config.toml
num_attention_heads = 4
head_dim = 64
hidden_act = "swiglu"
norm_place = "pre"
rope_theta = 10000.0
qk_norm = true
init = "uniform"
init_std_down = 0.0046
optimizer = "soap_variant"
learning_rate = 0.0032
lr_head = 0.00567
warmup_steps = 41
final_lr_fraction = 0.05
doc_mask = true
Each number is 50 + 15 x the weight over the matrix's rms, rounded and kept within 0 to 99. Layers, rows and columns count from 0.

# layer 10 attention output (transposed), 256x256, rms 0.236, rows 50-63,114-127,177-191,241-255, columns 128-191
62 45 18 49 23 33 58 41 32 48 61 59 34 45 38 37 29 45 65 36 44 42 48 42 90 63 29 40 61 59 44 45 37 65 52 99 49 41 56 42 34 42 28 66 51 66 46 65 64 46 38 65 40 71 70 29 36 78 69 57 62 71 24 48
40 51 43 39 42 35 29 52 54 10 43 40 34 37 53 97 46 66 53 65 14 52 65 54 77 56 76 58 40 51 67 55 56 41 65 62 31 38 61 68 48 29 58 73 69 30 56 59 41 59 31 34 37 56 59 58 61 65 67 70 46 49 34 99
66 23 53 59 75 43 52 61 48 70 33 47 17 49 36 27 84 29 53 44 52 39 37 24 45 48 34 41 20 56 33 44 84 42 53 35 39 47 41 51 60 45 55 57 54 67 64 46 29 35 51 67 43 62 46 45 61 68 66 70 80 59 59 62
50 79 67 62 57 38 66 61 44 51 51 46 48 48 48 47 65 56 51 55 32 29 40 45 86 55 58 38 57 47 49 64 47 31 28 53 57 43 56 52 38 71 21 43 79 68 60 43 56 46 40 43 49 47 57 31 71 53 62 47 30 31 26 80
46 69 34 72 76 49 34 65 57 75 32 35 63 57 55 85 51 45 44 17 33 66 57 52 47 72 49 53 43 74 84 27 70 31 44 77 34 40 62 46 65 66 55 40 54 47 54 57 38 36 34 37 49 65 72 24 52 00 56 58 44 59 72 77
36 48 37 62 60 39 50 62 42 56 88 64 32 27 39 60 48 70 67 47 60 61 57 54 48 35 66 43 42 50 65 79 36 48 28 45 50 50 42 47 56 69 50 57 62 83 76 30 81 58 47 37 70 65 55 30 53 55 66 31 29 53 40 83
65 50 36 50 12 55 51 49 55 64 54 43 35 59 52 63 51 48 29 38 35 84 34 86 28 41 82 39 49 55 56 70 60 65 34 39 42 37 19 57 26 75 42 35 20 61 95 41 33 61 39 27 43 49 44 49 65 34 51 44 52 46 30 33
37 70 44 42 38 40 48 71 68 39 52 78 40 56 26 47 72 56 45 61 07 61 55 43 52 52 79 71 90 38 35 77 23 60 75 65 35 32 64 45 38 40 27 88 39 45 42 34 50 49 59 37 48 64 48 48 25 41 54 52 64 62 58 82
31 29 87 49 48 32 66 34 48 48 22 48 57 68 62 48 45 25 78 36 45 20 42 80 35 58 24 56 60 42 85 32 50 43 42 74 57 46 46 76 13 37 51 46 56 39 30 36 22 36 77 29 41 58 42 44 38 51 23 48 42 58 57 20
49 75 19 57 60 45 39 43 35 38 36 79 51 72 64 50 58 39 30 50 81 49 36 60 58 61 45 57 50 47 42 34 53 60 48 39 56 79 64 51 51 46 69 45 54 35 61 38 42 63 30 40 67 29 70 40 48 39 61 68 50 71 40 86
53 42 45 43 60 40 26 50 51 74 50 71 30 45 51 22 48 56 42 77 53 54 39 28 50 52 62 65 34 51 50 34 75 41 91 57 51 44 44 57 32 69 35 56 44 35 44 48 58 61 77 58 58 62 30 54 54 55 46 41 54 57 47 27
34 63 31 75 14 46 40 61 47 52 48 57 63 49 54 37 63 75 56 40 35 64 45 42 57 52 48 57 64 62 38 45 28 39 39 37 49 40 27 66 33 57 58 50 60 38 65 40 43 53 44 24 37 55 79 60 46 52 54 45 49 69 59 09
48 38 39 27 67 52 55 32 68 56 64 27 56 47 39 59 62 49 84 63 88 63 44 35 61 71 51 59 84 56 47 72 54 36 38 44 75 71 37 61 43 31 58 50 27 51 56 39 67 68 24 83 22 29 50 48 51 61 60 28 87 65 26 69
54 70 36 53 52 79 38 63 34 87 44 48 19 36 47 45 68 43 48 77 44 59 64 10 72 48 63 72 79 62 62 53 35 52 72 38 61 55 44 46 35 63 34 61 45 64 57 48 33 42 44 83 44 51 48 53 53 82 53 54 59 65 73 52
33 57 70 43 72 34 61 51 42 39 30 61 61 68 34 44 50 53 53 46 58 60 40 35 23 36 60 39 43 61 14 54 49 49 65 25 43 29 36 55 68 69 49 37 13 37 61 38 63 46 50 43 32 43 43 31 32 59 34 56 79 45 84 42
75 64 43 74 52 65 50 34 27 51 46 56 63 59 54 50 49 31 53 41 34 62 44 56 55 37 66 34 29 40 39 51 55 21 45 60 40 45 48 48 55 59 66 59 61 48 40 38 61 51 79 50 81 40 57 31 27 42 38 45 49 70 43 38
47 31 72 33 72 34 82 53 42 55 71 47 64 74 38 41 49 65 54 61 36 69 68 61 33 64 47 40 64 37 55 46 48 86 38 59 62 74 66 27 58 58 31 58 82 39 63 52 46 53 32 55 59 45 90 21 40 29 47 71 44 58 47 80
60 70 57 58 47 71 50 27 54 64 70 56 58 42 55 54 58 60 41 32 43 52 54 67 55 33 72 36 50 43 53 44 93 55 67 45 43 57 75 47 73 30 49 48 47 59 28 71 59 62 36 58 68 62 45 55 50 50 51 67 23 68 34 72
62 44 64 54 62 30 64 64 45 48 54 74 55 53 29 42 19 62 49 41 58 48 48 59 37 45 66 42 43 63 52 94 32 57 53 42 35 45 38 61 45 36 55 35 59 51 58 59 67 44 42 35 63 50 30 29 28 73 35 32 31 44 60 30
38 56 61 38 22 71 43 61 59 53 37 48 46 44 55 53 18 35 38 69 77 44 50 55 53 49 36 48 53 33 58 52 50 52 45 75 44 45 49 67 48 41 50 38 52 48 45 44 57 65 48 42 39 34 29 50 45 76 37 59 45 42 52 30
50 47 56 45 42 17 34 60 45 62 52 69 49 60 39 55 72 67 58 44 09 15 32 41 34 57 42 56 59 70 43 58 43 56 54 60 48 47 64 43 69 37 62 58 48 69 39 85 57 38 64 57 45 59 41 63 54 71 52 51 29 35 51 26
67 46 35 64 54 64 47 34 46 35 65 48 63 85 71 59 68 64 40 66 66 37 62 46 53 47 20 51 55 48 53 33 60 46 30 43 63 54 73 52 86 55 69 15 37 33 51 44 25 37 42 85 51 30 75 53 56 58 62 56 51 36 38 42
60 30 38 39 41 21 37 47 30 39 62 43 63 44 29 46 33 51 67 41 51 49 12 74 68 39 72 53 56 38 37 35 38 50 50 65 49 38 55 54 61 50 48 39 53 45 52 40 50 71 21 53 61 32 48 45 60 31 56 56 55 49 50 87
43 38 75 30 60 58 76 36 62 77 49 25 53 45 55 65 36 68 69 66 31 53 28 63 56 46 49 59 51 52 80 58 48 48 67 40 46 70 44 51 31 59 58 65 47 58 84 59 50 40 63 47 49 43 58 50 42 17 55 62 80 46 55 16
30 28 53 20 69 63 66 64 44 59 30 21 68 41 27 63 33 33 39 51 66 61 41 80 62 54 59 66 69 64 10 39 50 55 50 37 21 59 60 35 71 52 18 50 93 54 50 46 53 38 43 42 48 76 62 62 60 43 47 60 56 45 50 65
35 66 74 41 59 43 23 42 63 55 50 53 69 56 30 46 53 44 48 50 55 24 37 62 44 27 48 56 68 51 48 44 32 44 55 49 37 60 56 40 57 48 39 59 56 74 64 39 44 42 27 51 65 53 47 32 60 53 65 37 66 41 47 77
50 62 32 52 42 49 29 80 49 24 57 63 46 37 63 58 44 40 74 54 46 53 55 21 39 54 49 45 68 49 63 37 58 40 52 54 17 35 59 66 71 71 35 63 45 79 55 63 32 49 51 81 30 61 73 63 48 44 60 59 41 50 56 70
61 08 54 53 36 47 86 41 59 50 38 66 57 60 47 73 67 60 43 49 82 42 47 55 56 39 31 45 38 57 11 41 58 57 58 37 55 54 43 44 54 64 35 24 62 40 60 72 62 58 47 43 87 45 52 39 47 36 53 50 39 54 41 55
30 25 56 48 58 43 60 49 34 41 46 30 53 38 40 70 66 76 75 37 43 60 40 67 50 74 42 68 47 27 58 70 57 42 62 45 47 63 58 41 60 43 75 65 45 53 34 52 52 58 39 30 35 44 56 57 51 32 53 29 64 32 52 86
56 51 25 41 37 43 51 68 66 62 29 46 44 48 35 51 61 60 37 32 41 78 67 93 50 27 79 72 50 31 65 64 59 46 44 39 61 46 48 66 42 53 31 60 77 32 64 38 48 43 68 34 63 63 66 89 41 52 63 52 42 52 32 67
55 56 60 57 40 48 62 44 75 50 67 58 64 72 52 37 37 52 21 33 81 50 75 60 13 68 30 56 67 35 61 41 37 61 39 49 37 50 58 43 82 65 39 29 37 66 63 49 56 42 48 31 49 25 26 41 46 72 58 29 43 23 72 00
48 65 20 31 39 60 47 58 52 43 54 61 56 67 61 85 32 55 39 44 68 32 52 44 61 57 52 58 42 54 45 65 41 37 47 69 56 65 47 46 83 45 42 23 16 65 45 48 52 66 41 57 50 45 45 40 56 64 60 33 54 09 56 56
38 00 26 23 36 37 76 64 35 47 46 41 41 61 42 18 70 36 45 29 37 72 39 56 46 11 52 38 38 50 25 81 16 44 48 42 29 38 45 66 29 28 29 62 46 36 53 59 64 51 61 69 45 40 40 71 60 70 37 64 92 56 52 39
68 37 66 41 09 55 55 55 33 62 51 36 14 39 50 47 97 20 49 70 25 26 29 58 45 65 60 42 46 54 55 38 48 50 50 63 56 60 41 40 19 45 62 65 46 40 52 57 33 32 54 56 47 41 45 63 44 44 77 62 49 41 42 73
58 62 65 56 68 12 55 33 25 74 56 67 89 74 63 28 62 62 11 35 51 53 39 33 56 56 43 64 45 63 29 65 62 39 63 40 30 67 48 30 90 41 37 26 52 53 15 48 31 46 42 58 55 61 42 72 64 51 55 33 54 43 59 00
53 67 41 35 68 53 44 52 62 31 39 61 64 62 34 44 38 53 52 50 80 65 91 42 47 46 55 68 36 38 22 37 34 53 48 65 59 71 71 32 78 29 57 29 23 34 58 23 58 52 55 55 47 41 52 39 32 70 28 37 39 24 70 53
61 44 68 49 20 60 35 44 38 56 49 24 59 59 76 53 66 55 32 15 58 40 60 45 42 60 26 83 37 51 65 53 55 22 42 53 66 45 45 56 39 52 59 49 38 80 37 51 43 51 54 59 40 62 46 50 38 38 67 39 26 78 66 55
33 57 44 27 47 45 64 68 45 39 58 59 56 45 60 29 69 58 44 59 42 49 47 00 23 38 52 31 30 16 39 74 46 38 50 32 52 38 57 51 69 55 46 54 23 42 42 67 58 48 49 43 48 65 76 74 60 43 43 46 50 45 58 39
43 59 66 37 65 52 19 53 15 59 47 66 43 62 33 30 60 57 39 51 44 69 42 57 37 42 47 51 14 51 22 57 51 42 61 45 65 39 43 60 45 50 19 87 36 59 35 48 43 68 51 53 37 30 35 47 74 61 37 71 37 00 53 78
45 69 61 61 26 55 51 67 27 46 55 55 50 44 60 50 62 32 70 21 45 47 46 41 55 57 53 75 55 32 75 58 23 44 50 60 35 56 44 75 66 47 43 52 18 76 58 51 65 33 60 44 54 43 39 75 36 44 64 42 54 54 84 76
68 22 35 51 53 67 70 49 18 61 36 41 02 56 56 76 60 39 38 38 64 43 60 44 25 73 45 29 65 51 50 56 60 83 32 37 46 63 40 48 48 59 81 45 36 60 24 74 70 55 46 61 45 33 33 65 54 53 64 50 61 24 41 66
57 53 42 55 64 37 55 54 46 45 61 48 38 49 94 18 32 69 40 44 31 53 40 55 35 35 61 44 19 25 43 44 67 52 82 28 46 26 50 40 57 64 33 49 32 40 65 24 37 52 65 00 91 64 38 85 61 39 40 46 41 37 34 33
64 51 42 36 48 36 55 29 50 44 64 41 83 53 45 44 43 68 40 47 52 46 59 36 70 26 47 40 44 55 42 37 58 47 36 33 42 41 73 26 72 45 82 65 58 60 39 58 59 45 58 52 54 75 60 39 19 34 56 59 69 50 50 95
48 53 59 67 47 60 23 31 73 77 69 38 23 42 51 61 17 43 73 68 74 55 69 48 56 45 76 43 65 43 51 47 51 46 53 52 65 38 36 36 50 48 41 23 32 69 57 35 35 68 34 30 38 15 47 70 86 54 52 69 19 30 38 60
59 74 71 48 42 77 68 63 61 66 64 46 46 66 62 55 40 39 28 65 47 49 53 61 62 68 56 49 48 52 56 31 67 52 49 31 70 80 81 61 28 33 55 53 69 63 32 68 46 42 41 56 49 53 40 83 42 22 29 45 15 52 48 77
63 56 62 35 53 63 61 48 30 39 24 68 78 38 37 14 59 52 54 41 60 33 40 44 50 21 10 64 51 52 38 56 50 65 53 29 69 28 57 45 65 40 38 56 39 44 28 55 80 57 42 80 31 53 56 60 54 33 34 60 56 67 50 28
79 61 57 47 28 54 33 51 29 38 22 18 53 38 38 44 51 51 62 55 56 50 44 60 59 57 73 51 70 38 58 40 17 60 51 36 42 51 48 80 20 64 49 40 37 42 31 64 50 72 76 34 31 30 53 65 14 59 40 56 41 82 67 69
31 54 43 58 65 64 25 57 41 34 45 53 54 46 53 63 54 35 50 65 91 51 49 34 26 65 21 47 51 49 62 58 47 56 58 30 85 55 59 20 35 55 59 57 34 56 43 35 35 63 71 43 44 42 50 42 43 49 47 62 57 73 73 73
64 40 48 39 45 47 34 34 44 59 64 83 68 57 66 58 54 84 63 86 62 43 64 42 60 43 49 43 41 42 21 26 49 43 67 22 38 70 45 57 55 69 11 49 51 79 38 59 43 55 51 79 71 47 71 73 75 40 58 41 48 47 50 69
68 50 48 50 77 99 57 35 40 19 35 36 50 57 28 39 54 61 50 62 33 42 45 22 70 52 81 40 53 54 47 22 41 67 77 38 48 47 43 44 27 68 78 74 43 33 50 69 53 41 53 61 21 39 66 47 56 04 58 51 76 50 30 76
51 62 53 57 89 61 68 48 26 31 69 49 40 49 52 66 52 64 44 58 58 30 57 64 53 50 45 59 31 10 84 60 59 32 62 62 56 49 47 64 07 31 59 49 73 38 26 48 57 56 49 56 58 42 47 44 80 47 32 35 51 73 37 00
26 45 63 67 53 61 50 49 41 70 46 47 17 13 50 61 12 50 79 75 44 51 34 44 25 37 41 15 34 55 40 60 45 47 35 53 45 62 49 75 37 50 61 31 75 52 55 65 78 49 68 48 49 54 52 37 58 95 47 64 61 41 37 75
57 63 39 41 53 54 37 45 48 44 69 61 49 38 61 55 35 64 24 46 47 60 75 39 47 66 54 32 40 77 61 57 70 51 53 33 73 44 45 33 53 65 26 72 56 65 68 69 35 53 46 69 50 40 33 35 46 64 54 41 49 29 59 91
42 52 57 58 30 49 50 74 58 41 42 33 47 53 44 26 43 22 60 26 50 43 75 32 58 55 41 35 60 68 46 47 42 37 28 46 58 52 66 31 58 32 53 55 58 56 61 39 63 40 50 29 47 54 49 43 34 58 66 41 49 70 58 51
72 53 36 64 46 71 50 33 64 30 61 44 49 65 55 70 55 49 54 47 39 27 50 37 57 23 59 40 62 56 65 71 50 44 18 61 63 39 40 30 47 50 70 20 34 51 50 42 22 41 18 41 46 44 75 58 42 79 53 48 63 31 53 80
55 40 63 30 69 43 50 63 20 40 51 58 57 27 61 41 24 71 37 29 40 67 36 58 32 58 60 54 14 23 53 59 39 21 65 75 58 58 59 59 48 42 44 51 74 40 32 48 61 37 69 44 72 32 52 48 50 74 59 47 53 75 41 28
70 51 62 31 77 56 48 40 47 56 38 44 62 65 35 43 46 64 19 38 43 36 46 94 53 40 57 51 58 54 39 46 53 81 56 49 60 30 43 68 54 55 53 22 34 39 67 70 61 25 38 47 76 38 57 36 31 43 61 66 41 54 45 64
39 64 53 59 56 30 41 37 69 28 67 41 54 44 49 43 45 82 39 72 44 51 46 65 33 43 46 26 38 63 47 58 71 62 39 63 46 54 33 80 56 39 50 53 34 50 43 70 51 46 39 45 31 60 41 51 50 32 34 56 43 47 50 30
# layer 10 attention value, 64x256, rms 0.219, rows 50-63, columns 128-191
53 45 59 64 13 42 29 48 41 64 50 57 31 50 54 55 72 41 54 55 27 55 47 62 29 60 56 55 62 33 58 32 40 69 53 08 47 71 47 34 69 44 35 64 44 37 51 65 48 36 47 57 54 70 33 51 99 54 89 90 67 24 65 56
50 40 39 39 43 14 58 39 53 44 56 47 54 54 69 51 63 64 50 46 36 86 35 53 43 66 37 56 60 50 40 60 60 53 63 48 54 57 26 45 63 53 38 47 40 55 79 55 26 48 65 84 22 51 71 57 48 71 53 57 58 38 51 35
35 81 47 74 42 54 53 46 39 24 59 45 49 72 32 66 54 38 61 56 39 17 49 46 65 30 66 52 49 48 27 55 38 28 30 64 39 39 28 87 72 35 43 67 25 53 34 49 60 36 63 34 61 51 57 53 62 43 40 12 45 48 65 58
62 71 54 23 52 53 64 64 44 33 44 39 99 13 54 39 34 32 23 36 51 43 49 59 91 41 49 73 59 43 77 81 49 29 56 32 51 47 41 54 49 36 44 54 44 53 64 52 50 29 55 46 45 99 90 47 50 42 16 44 57 84 73 64
63 70 50 26 61 58 57 59 29 26 46 53 27 45 59 56 59 55 48 72 52 73 67 31 31 23 50 54 65 46 28 32 63 30 37 30 52 77 27 49 64 35 31 36 46 70 66 55 54 19 57 64 42 79 65 36 62 61 65 61 56 29 42 44
40 62 54 52 58 44 83 57 71 45 52 63 64 48 40 47 53 77 23 39 37 61 29 36 84 36 36 79 35 60 25 56 11 60 87 57 41 55 47 53 58 28 57 46 40 53 57 34 32 57 98 65 42 44 71 51 77 49 37 40 46 43 35 50
48 31 48 69 53 62 38 43 64 54 50 54 49 58 39 32 51 54 69 33 76 42 68 40 50 30 53 72 30 53 34 44 39 35 46 48 72 64 77 51 53 43 67 62 55 64 70 29 57 28 56 51 70 31 76 76 53 47 84 55 51 39 45 45
50 74 27 76 29 48 39 39 57 42 31 43 53 42 22 53 32 60 41 39 59 87 76 56 27 49 39 53 89 54 48 35 37 70 61 46 48 98 47 41 61 42 47 34 50 72 52 33 38 46 62 20 54 43 75 60 16 55 71 39 23 80 83 47
26 68 51 33 43 56 44 43 86 61 22 68 42 57 72 48 83 64 60 51 42 51 42 56 61 21 29 52 46 26 48 31 51 48 44 40 72 56 39 63 43 76 55 24 61 11 48 39 36 76 54 65 51 64 37 42 57 23 71 38 61 54 43 60
58 41 81 65 53 27 50 60 26 75 76 71 29 52 69 46 36 41 39 40 56 59 64 55 51 38 51 42 39 49 46 37 87 28 65 27 53 63 41 62 63 51 39 44 64 80 39 70 54 57 45 57 45 58 55 63 60 84 42 35 38 51 52 57
64 60 72 49 72 27 71 69 71 30 37 52 57 48 44 67 46 63 65 73 44 42 57 66 27 58 61 53 61 41 45 61 43 55 50 45 47 56 71 77 53 82 63 41 36 42 19 67 54 53 27 38 49 38 42 43 15 58 35 40 64 57 48 73
60 28 29 54 28 61 53 40 59 68 58 54 12 44 39 66 49 39 66 29 79 46 51 64 54 60 24 31 55 50 51 51 66 45 77 43 31 37 15 59 64 50 56 29 30 54 41 80 64 64 36 55 46 68 64 58 33 36 49 33 54 28 36 57
57 43 79 66 46 33 55 41 42 70 16 70 69 43 60 40 20 68 46 29 81 37 37 44 44 63 57 51 39 39 39 36 08 50 17 33 61 50 79 42 72 65 38 47 66 66 22 62 54 46 42 41 73 48 40 36 72 65 49 32 45 51 60 31
79 47 39 51 45 46 56 90 68 74 52 49 55 48 46 48 49 41 51 37 52 14 48 49 67 63 79 49 52 48 52 56 34 74 26 56 61 48 63 30 73 61 63 41 68 67 38 61 75 77 73 40 60 45 65 39 53 39 69 19 50 33 44 46
# layer 10 MLP gate, 576x256, rms 0.219, rows 0-12, columns 128-191
09 46 78 49 91 56 43 42 41 43 57 51 32 49 64 39 41 53 73 46 59 58 58 50 32 67 31 33 21 18 59 45 57 56 45 42 71 53 68 44 74 47 56 56 42 38 38 62 30 24 22 46 27 27 33 22 57 44 52 60 72 33 74 52
52 26 50 56 52 58 54 60 49 51 87 47 30 65 49 35 50 62 52 59 31 65 92 24 10 37 53 49 66 52 27 82 41 59 53 53 47 49 41 54 27 45 54 56 59 38 32 31 39 20 39 07 50 54 42 46 54 50 30 48 44 88 65 46
95 23 27 36 53 39 44 49 51 53 38 51 75 43 43 68 46 82 39 39 34 69 57 47 70 38 63 49 66 40 53 32 29 39 87 49 41 44 43 52 50 36 61 43 43 59 44 49 63 45 45 47 68 68 53 44 51 64 60 53 66 38 81 69
37 70 35 58 36 54 23 53 33 57 51 31 42 33 30 50 42 39 52 58 47 43 51 64 39 55 50 79 54 32 74 45 40 81 58 59 25 72 44 04 55 60 48 39 48 77 64 71 45 54 44 69 58 46 55 16 53 40 60 42 40 57 49 60
48 52 55 37 32 60 63 59 36 64 52 16 25 52 58 48 22 71 47 57 33 61 86 32 58 46 57 35 26 66 50 56 26 31 63 55 39 53 22 56 60 41 75 67 36 22 69 74 47 48 47 35 43 62 51 61 16 43 42 47 70 42 67 51
50 56 34 30 61 56 65 56 70 77 43 72 64 39 62 32 61 22 28 51 46 56 73 68 70 33 47 28 31 56 45 83 43 25 45 55 52 43 63 47 49 32 81 55 31 43 82 55 66 33 49 32 73 71 58 59 53 60 43 58 30 54 27 32
42 46 45 65 47 46 42 55 73 51 59 47 55 76 26 68 70 37 51 69 78 54 28 46 67 45 15 77 68 23 47 69 68 48 17 55 64 42 35 37 64 51 47 38 35 46 27 27 80 55 33 33 62 66 48 49 59 32 48 65 37 70 33 41
30 45 64 48 53 55 39 60 54 29 46 46 58 61 62 42 58 37 61 44 33 73 33 45 65 57 42 77 44 36 58 44 80 73 54 49 45 49 90 48 58 57 73 58 52 55 45 40 47 50 51 47 17 68 82 54 68 35 07 67 55 42 43 45
41 71 79 28 41 64 47 80 23 61 51 72 54 70 53 28 73 49 42 27 46 76 44 63 64 37 62 37 68 39 29 95 44 49 50 50 52 73 77 47 55 55 65 27 55 30 59 42 54 56 49 56 58 37 73 61 24 60 63 65 49 45 51 38
40 45 39 65 44 40 55 47 76 58 44 54 47 45 51 31 59 55 23 43 70 52 70 51 55 63 50 44 67 30 53 54 42 57 31 43 59 71 68 71 56 33 42 59 47 44 92 41 80 37 72 31 58 39 51 60 46 45 42 50 64 36 23 63
19 49 64 80 39 50 57 72 92 65 68 53 42 56 75 50 79 55 62 46 41 28 63 38 59 52 77 51 61 46 50 56 53 54 50 79 64 46 60 33 66 67 64 41 49 37 55 30 41 56 39 42 60 64 43 27 53 46 66 55 38 49 50 75
38 67 39 40 69 41 57 62 48 12 65 23 65 56 37 50 77 60 42 32 85 80 49 33 70 65 62 33 44 31 53 52 43 68 71 75 38 60 31 46 52 51 39 28 34 76 41 64 55 34 30 30 08 20 70 54 78 44 81 34 38 63 63 62
63 76 32 36 60 64 19 42 49 51 52 63 36 48 26 57 61 51 35 16 54 43 51 47 50 54 58 50 42 46 35 74 34 47 42 44 32 51 63 67 32 58 80 44 79 68 36 50 59 48 36 67 66 57 26 42 73 37 70 71 58 46 39 66
# layer 10 MLP up, 576x256, rms 0.234, rows 0-11, columns 128-191
56 50 51 48 45 75 46 48 29 61 53 48 66 70 62 52 52 38 26 43 37 45 41 57 54 28 53 61 43 58 40 29 70 49 51 14 48 40 26 50 35 41 46 77 38 62 62 60 49 45 55 51 53 48 34 53 58 40 20 66 43 29 63 42
38 41 87 61 45 65 34 28 75 41 80 54 40 56 45 49 40 18 37 84 54 44 52 37 29 39 79 34 57 44 36 61 21 49 49 65 43 28 59 33 20 40 41 63 40 50 55 52 37 34 29 72 45 30 33 54 45 55 56 40 62 68 56 58
45 54 33 43 35 60 47 63 58 29 40 63 50 49 49 56 50 44 74 65 56 71 61 54 39 48 48 38 60 32 47 41 55 59 60 47 55 45 70 49 72 61 30 53 52 52 43 34 51 56 54 73 46 59 54 62 55 44 50 47 72 71 68 37
42 50 56 37 72 68 54 42 42 50 39 34 36 47 46 45 39 38 69 37 34 64 34 65 66 40 64 66 55 38 47 44 40 56 68 70 64 48 24 52 55 40 25 50 43 43 43 34 28 39 47 69 55 39 60 64 65 44 15 30 60 59 20 53
65 61 45 67 49 66 66 44 51 64 46 53 29 67 53 40 41 44 55 60 45 41 70 43 64 51 43 41 56 73 53 32 34 52 23 59 47 57 52 71 41 64 74 40 53 39 71 64 46 41 66 57 41 52 49 39 31 67 73 18 46 74 46 65
51 61 52 14 56 38 71 60 55 71 81 19 14 68 34 59 41 60 54 37 67 58 56 61 87 39 61 19 60 71 26 55 59 80 66 76 52 51 45 43 55 36 70 49 42 34 46 57 46 40 48 16 69 82 50 37 27 35 57 46 36 34 52 69
54 41 41 46 50 20 39 40 50 41 52 38 19 66 09 60 79 48 33 54 61 60 43 52 41 54 51 45 38 41 63 41 43 48 27 23 74 39 44 55 43 54 68 55 43 25 48 37 40 25 17 50 32 64 42 63 46 44 60 47 26 53 71 58
57 40 49 63 22 67 52 49 78 37 43 59 53 52 67 44 63 50 16 57 30 58 29 55 30 58 52 43 26 49 80 74 47 45 40 19 53 46 57 58 39 59 49 53 55 48 23 76 55 37 40 46 34 54 63 75 15 51 38 57 61 61 34 62
68 30 64 65 36 55 68 73 54 14 61 42 53 49 34 54 71 39 75 86 62 44 57 22 41 33 56 44 40 82 54 49 74 46 31 34 68 34 64 48 60 40 17 36 58 64 11 67 35 64 56 80 56 64 43 47 29 69 37 37 41 44 45 30
66 76 38 24 33 32 74 31 47 39 56 67 28 71 68 51 66 72 50 65 33 26 75 54 51 35 49 48 64 76 38 33 35 35 47 63 54 28 53 22 61 48 30 79 53 29 69 62 46 48 56 56 73 80 69 61 42 55 63 54 79 57 63 33
67 61 40 44 36 49 60 78 35 49 45 61 57 58 29 67 52 34 43 65 61 26 46 23 46 53 64 70 50 46 38 47 37 55 38 47 57 64 45 60 57 38 71 64 24 73 36 22 33 34 38 67 52 40 39 47 53 36 30 38 44 58 58 38
48 38 45 45 71 47 34 36 41 41 41 34 35 66 36 55 37 73 47 41 51 48 53 75 41 70 65 69 62 46 42 63 39 43 53 49 31 65 42 34 65 42 54 24 51 26 41 52 47 29 39 57 62 42 83 32 44 42 67 55 37 55 28 51
# layer 10 MLP down (transposed), 576x256, rms 0.225, rows 0-11, columns 128-191
21 59 36 56 66 54 53 45 40 56 82 51 57 75 58 37 74 55 54 65 60 59 43 37 19 54 50 54 51 45 29 47 61 45 40 49 72 62 57 24 51 70 42 63 39 75 74 52 13 45 26 79 56 27 56 93 48 55 40 51 69 51 44 60
31 49 61 40 45 78 55 43 57 48 47 66 56 61 47 50 40 62 48 58 52 08 66 29 37 57 25 61 58 52 23 43 66 30 57 51 55 37 57 33 61 33 59 50 63 49 58 25 42 60 51 42 52 75 77 51 43 48 42 42 69 29 60 38
57 63 43 61 56 36 37 56 08 58 60 62 61 51 51 25 45 33 53 62 54 60 26 61 59 62 47 45 42 48 45 31 53 39 22 56 45 87 34 63 48 39 71 56 78 33 48 75 31 65 20 42 42 38 51 24 34 61 54 43 70 15 58 79
56 32 59 61 36 70 61 41 46 32 28 76 47 56 60 58 58 77 43 18 34 62 50 71 49 49 62 39 51 67 48 60 43 69 35 40 39 72 71 28 60 35 53 44 58 30 37 33 27 65 79 63 28 59 49 76 53 50 36 71 44 37 16 90
38 58 51 22 60 52 75 51 61 63 55 65 51 42 57 42 49 44 60 50 19 51 49 47 62 52 48 44 46 70 36 57 48 45 59 62 75 49 57 41 38 74 72 73 61 47 50 70 43 26 67 58 74 67 68 57 33 31 47 41 46 38 54 57
45 46 35 40 39 47 70 56 49 70 47 48 27 78 83 31 60 24 56 65 60 74 63 58 69 45 32 09 77 71 46 67 47 47 40 62 56 64 73 36 52 54 63 42 56 52 63 56 62 23 29 52 63 52 34 57 52 36 33 49 49 46 58 66
61 41 55 42 28 68 48 38 62 41 60 54 66 60 56 56 59 28 42 35 36 68 39 52 53 62 48 45 33 45 47 56 64 56 50 53 45 45 57 58 32 61 42 11 63 71 52 56 39 52 60 51 22 47 17 24 70 67 65 33 84 46 31 68
48 10 29 77 45 47 74 33 59 58 21 67 51 52 45 38 50 46 09 70 43 35 23 58 58 68 56 39 58 59 64 43 29 56 49 56 67 45 60 79 51 76 36 44 24 47 58 28 61 41 68 69 74 51 53 55 50 16 58 30 33 36 75 46
69 64 56 44 42 36 50 51 66 57 41 28 50 54 50 73 25 48 65 66 59 30 48 79 39 50 49 64 47 25 32 73 75 47 61 26 48 41 49 47 62 28 40 46 51 52 47 27 33 58 48 50 62 70 38 77 53 39 48 53 47 44 40 53
62 34 51 45 48 68 39 49 37 46 40 42 54 48 65 52 59 84 92 52 79 34 62 40 40 31 46 46 33 60 49 41 48 81 51 56 49 44 82 54 47 26 65 40 39 59 54 46 28 45 60 57 36 35 52 57 40 52 59 39 50 37 57 53
63 70 65 33 49 78 75 58 68 49 47 43 70 72 50 44 43 27 67 45 42 60 48 60 43 48 65 75 28 35 54 43 50 40 29 64 34 37 76 54 43 46 68 36 56 34 47 22 34 73 37 73 59 29 55 57 47 51 46 42 21 49 67 69
36 48 56 60 86 45 27 50 44 46 62 32 43 39 56 16 50 62 61 64 43 84 32 36 62 67 22 67 45 54 46 81 47 60 45 42 61 52 42 35 35 31 57 41 57 75 39 46 52 48 39 41 49 60 62 18 44 44 68 45 55 41 34 34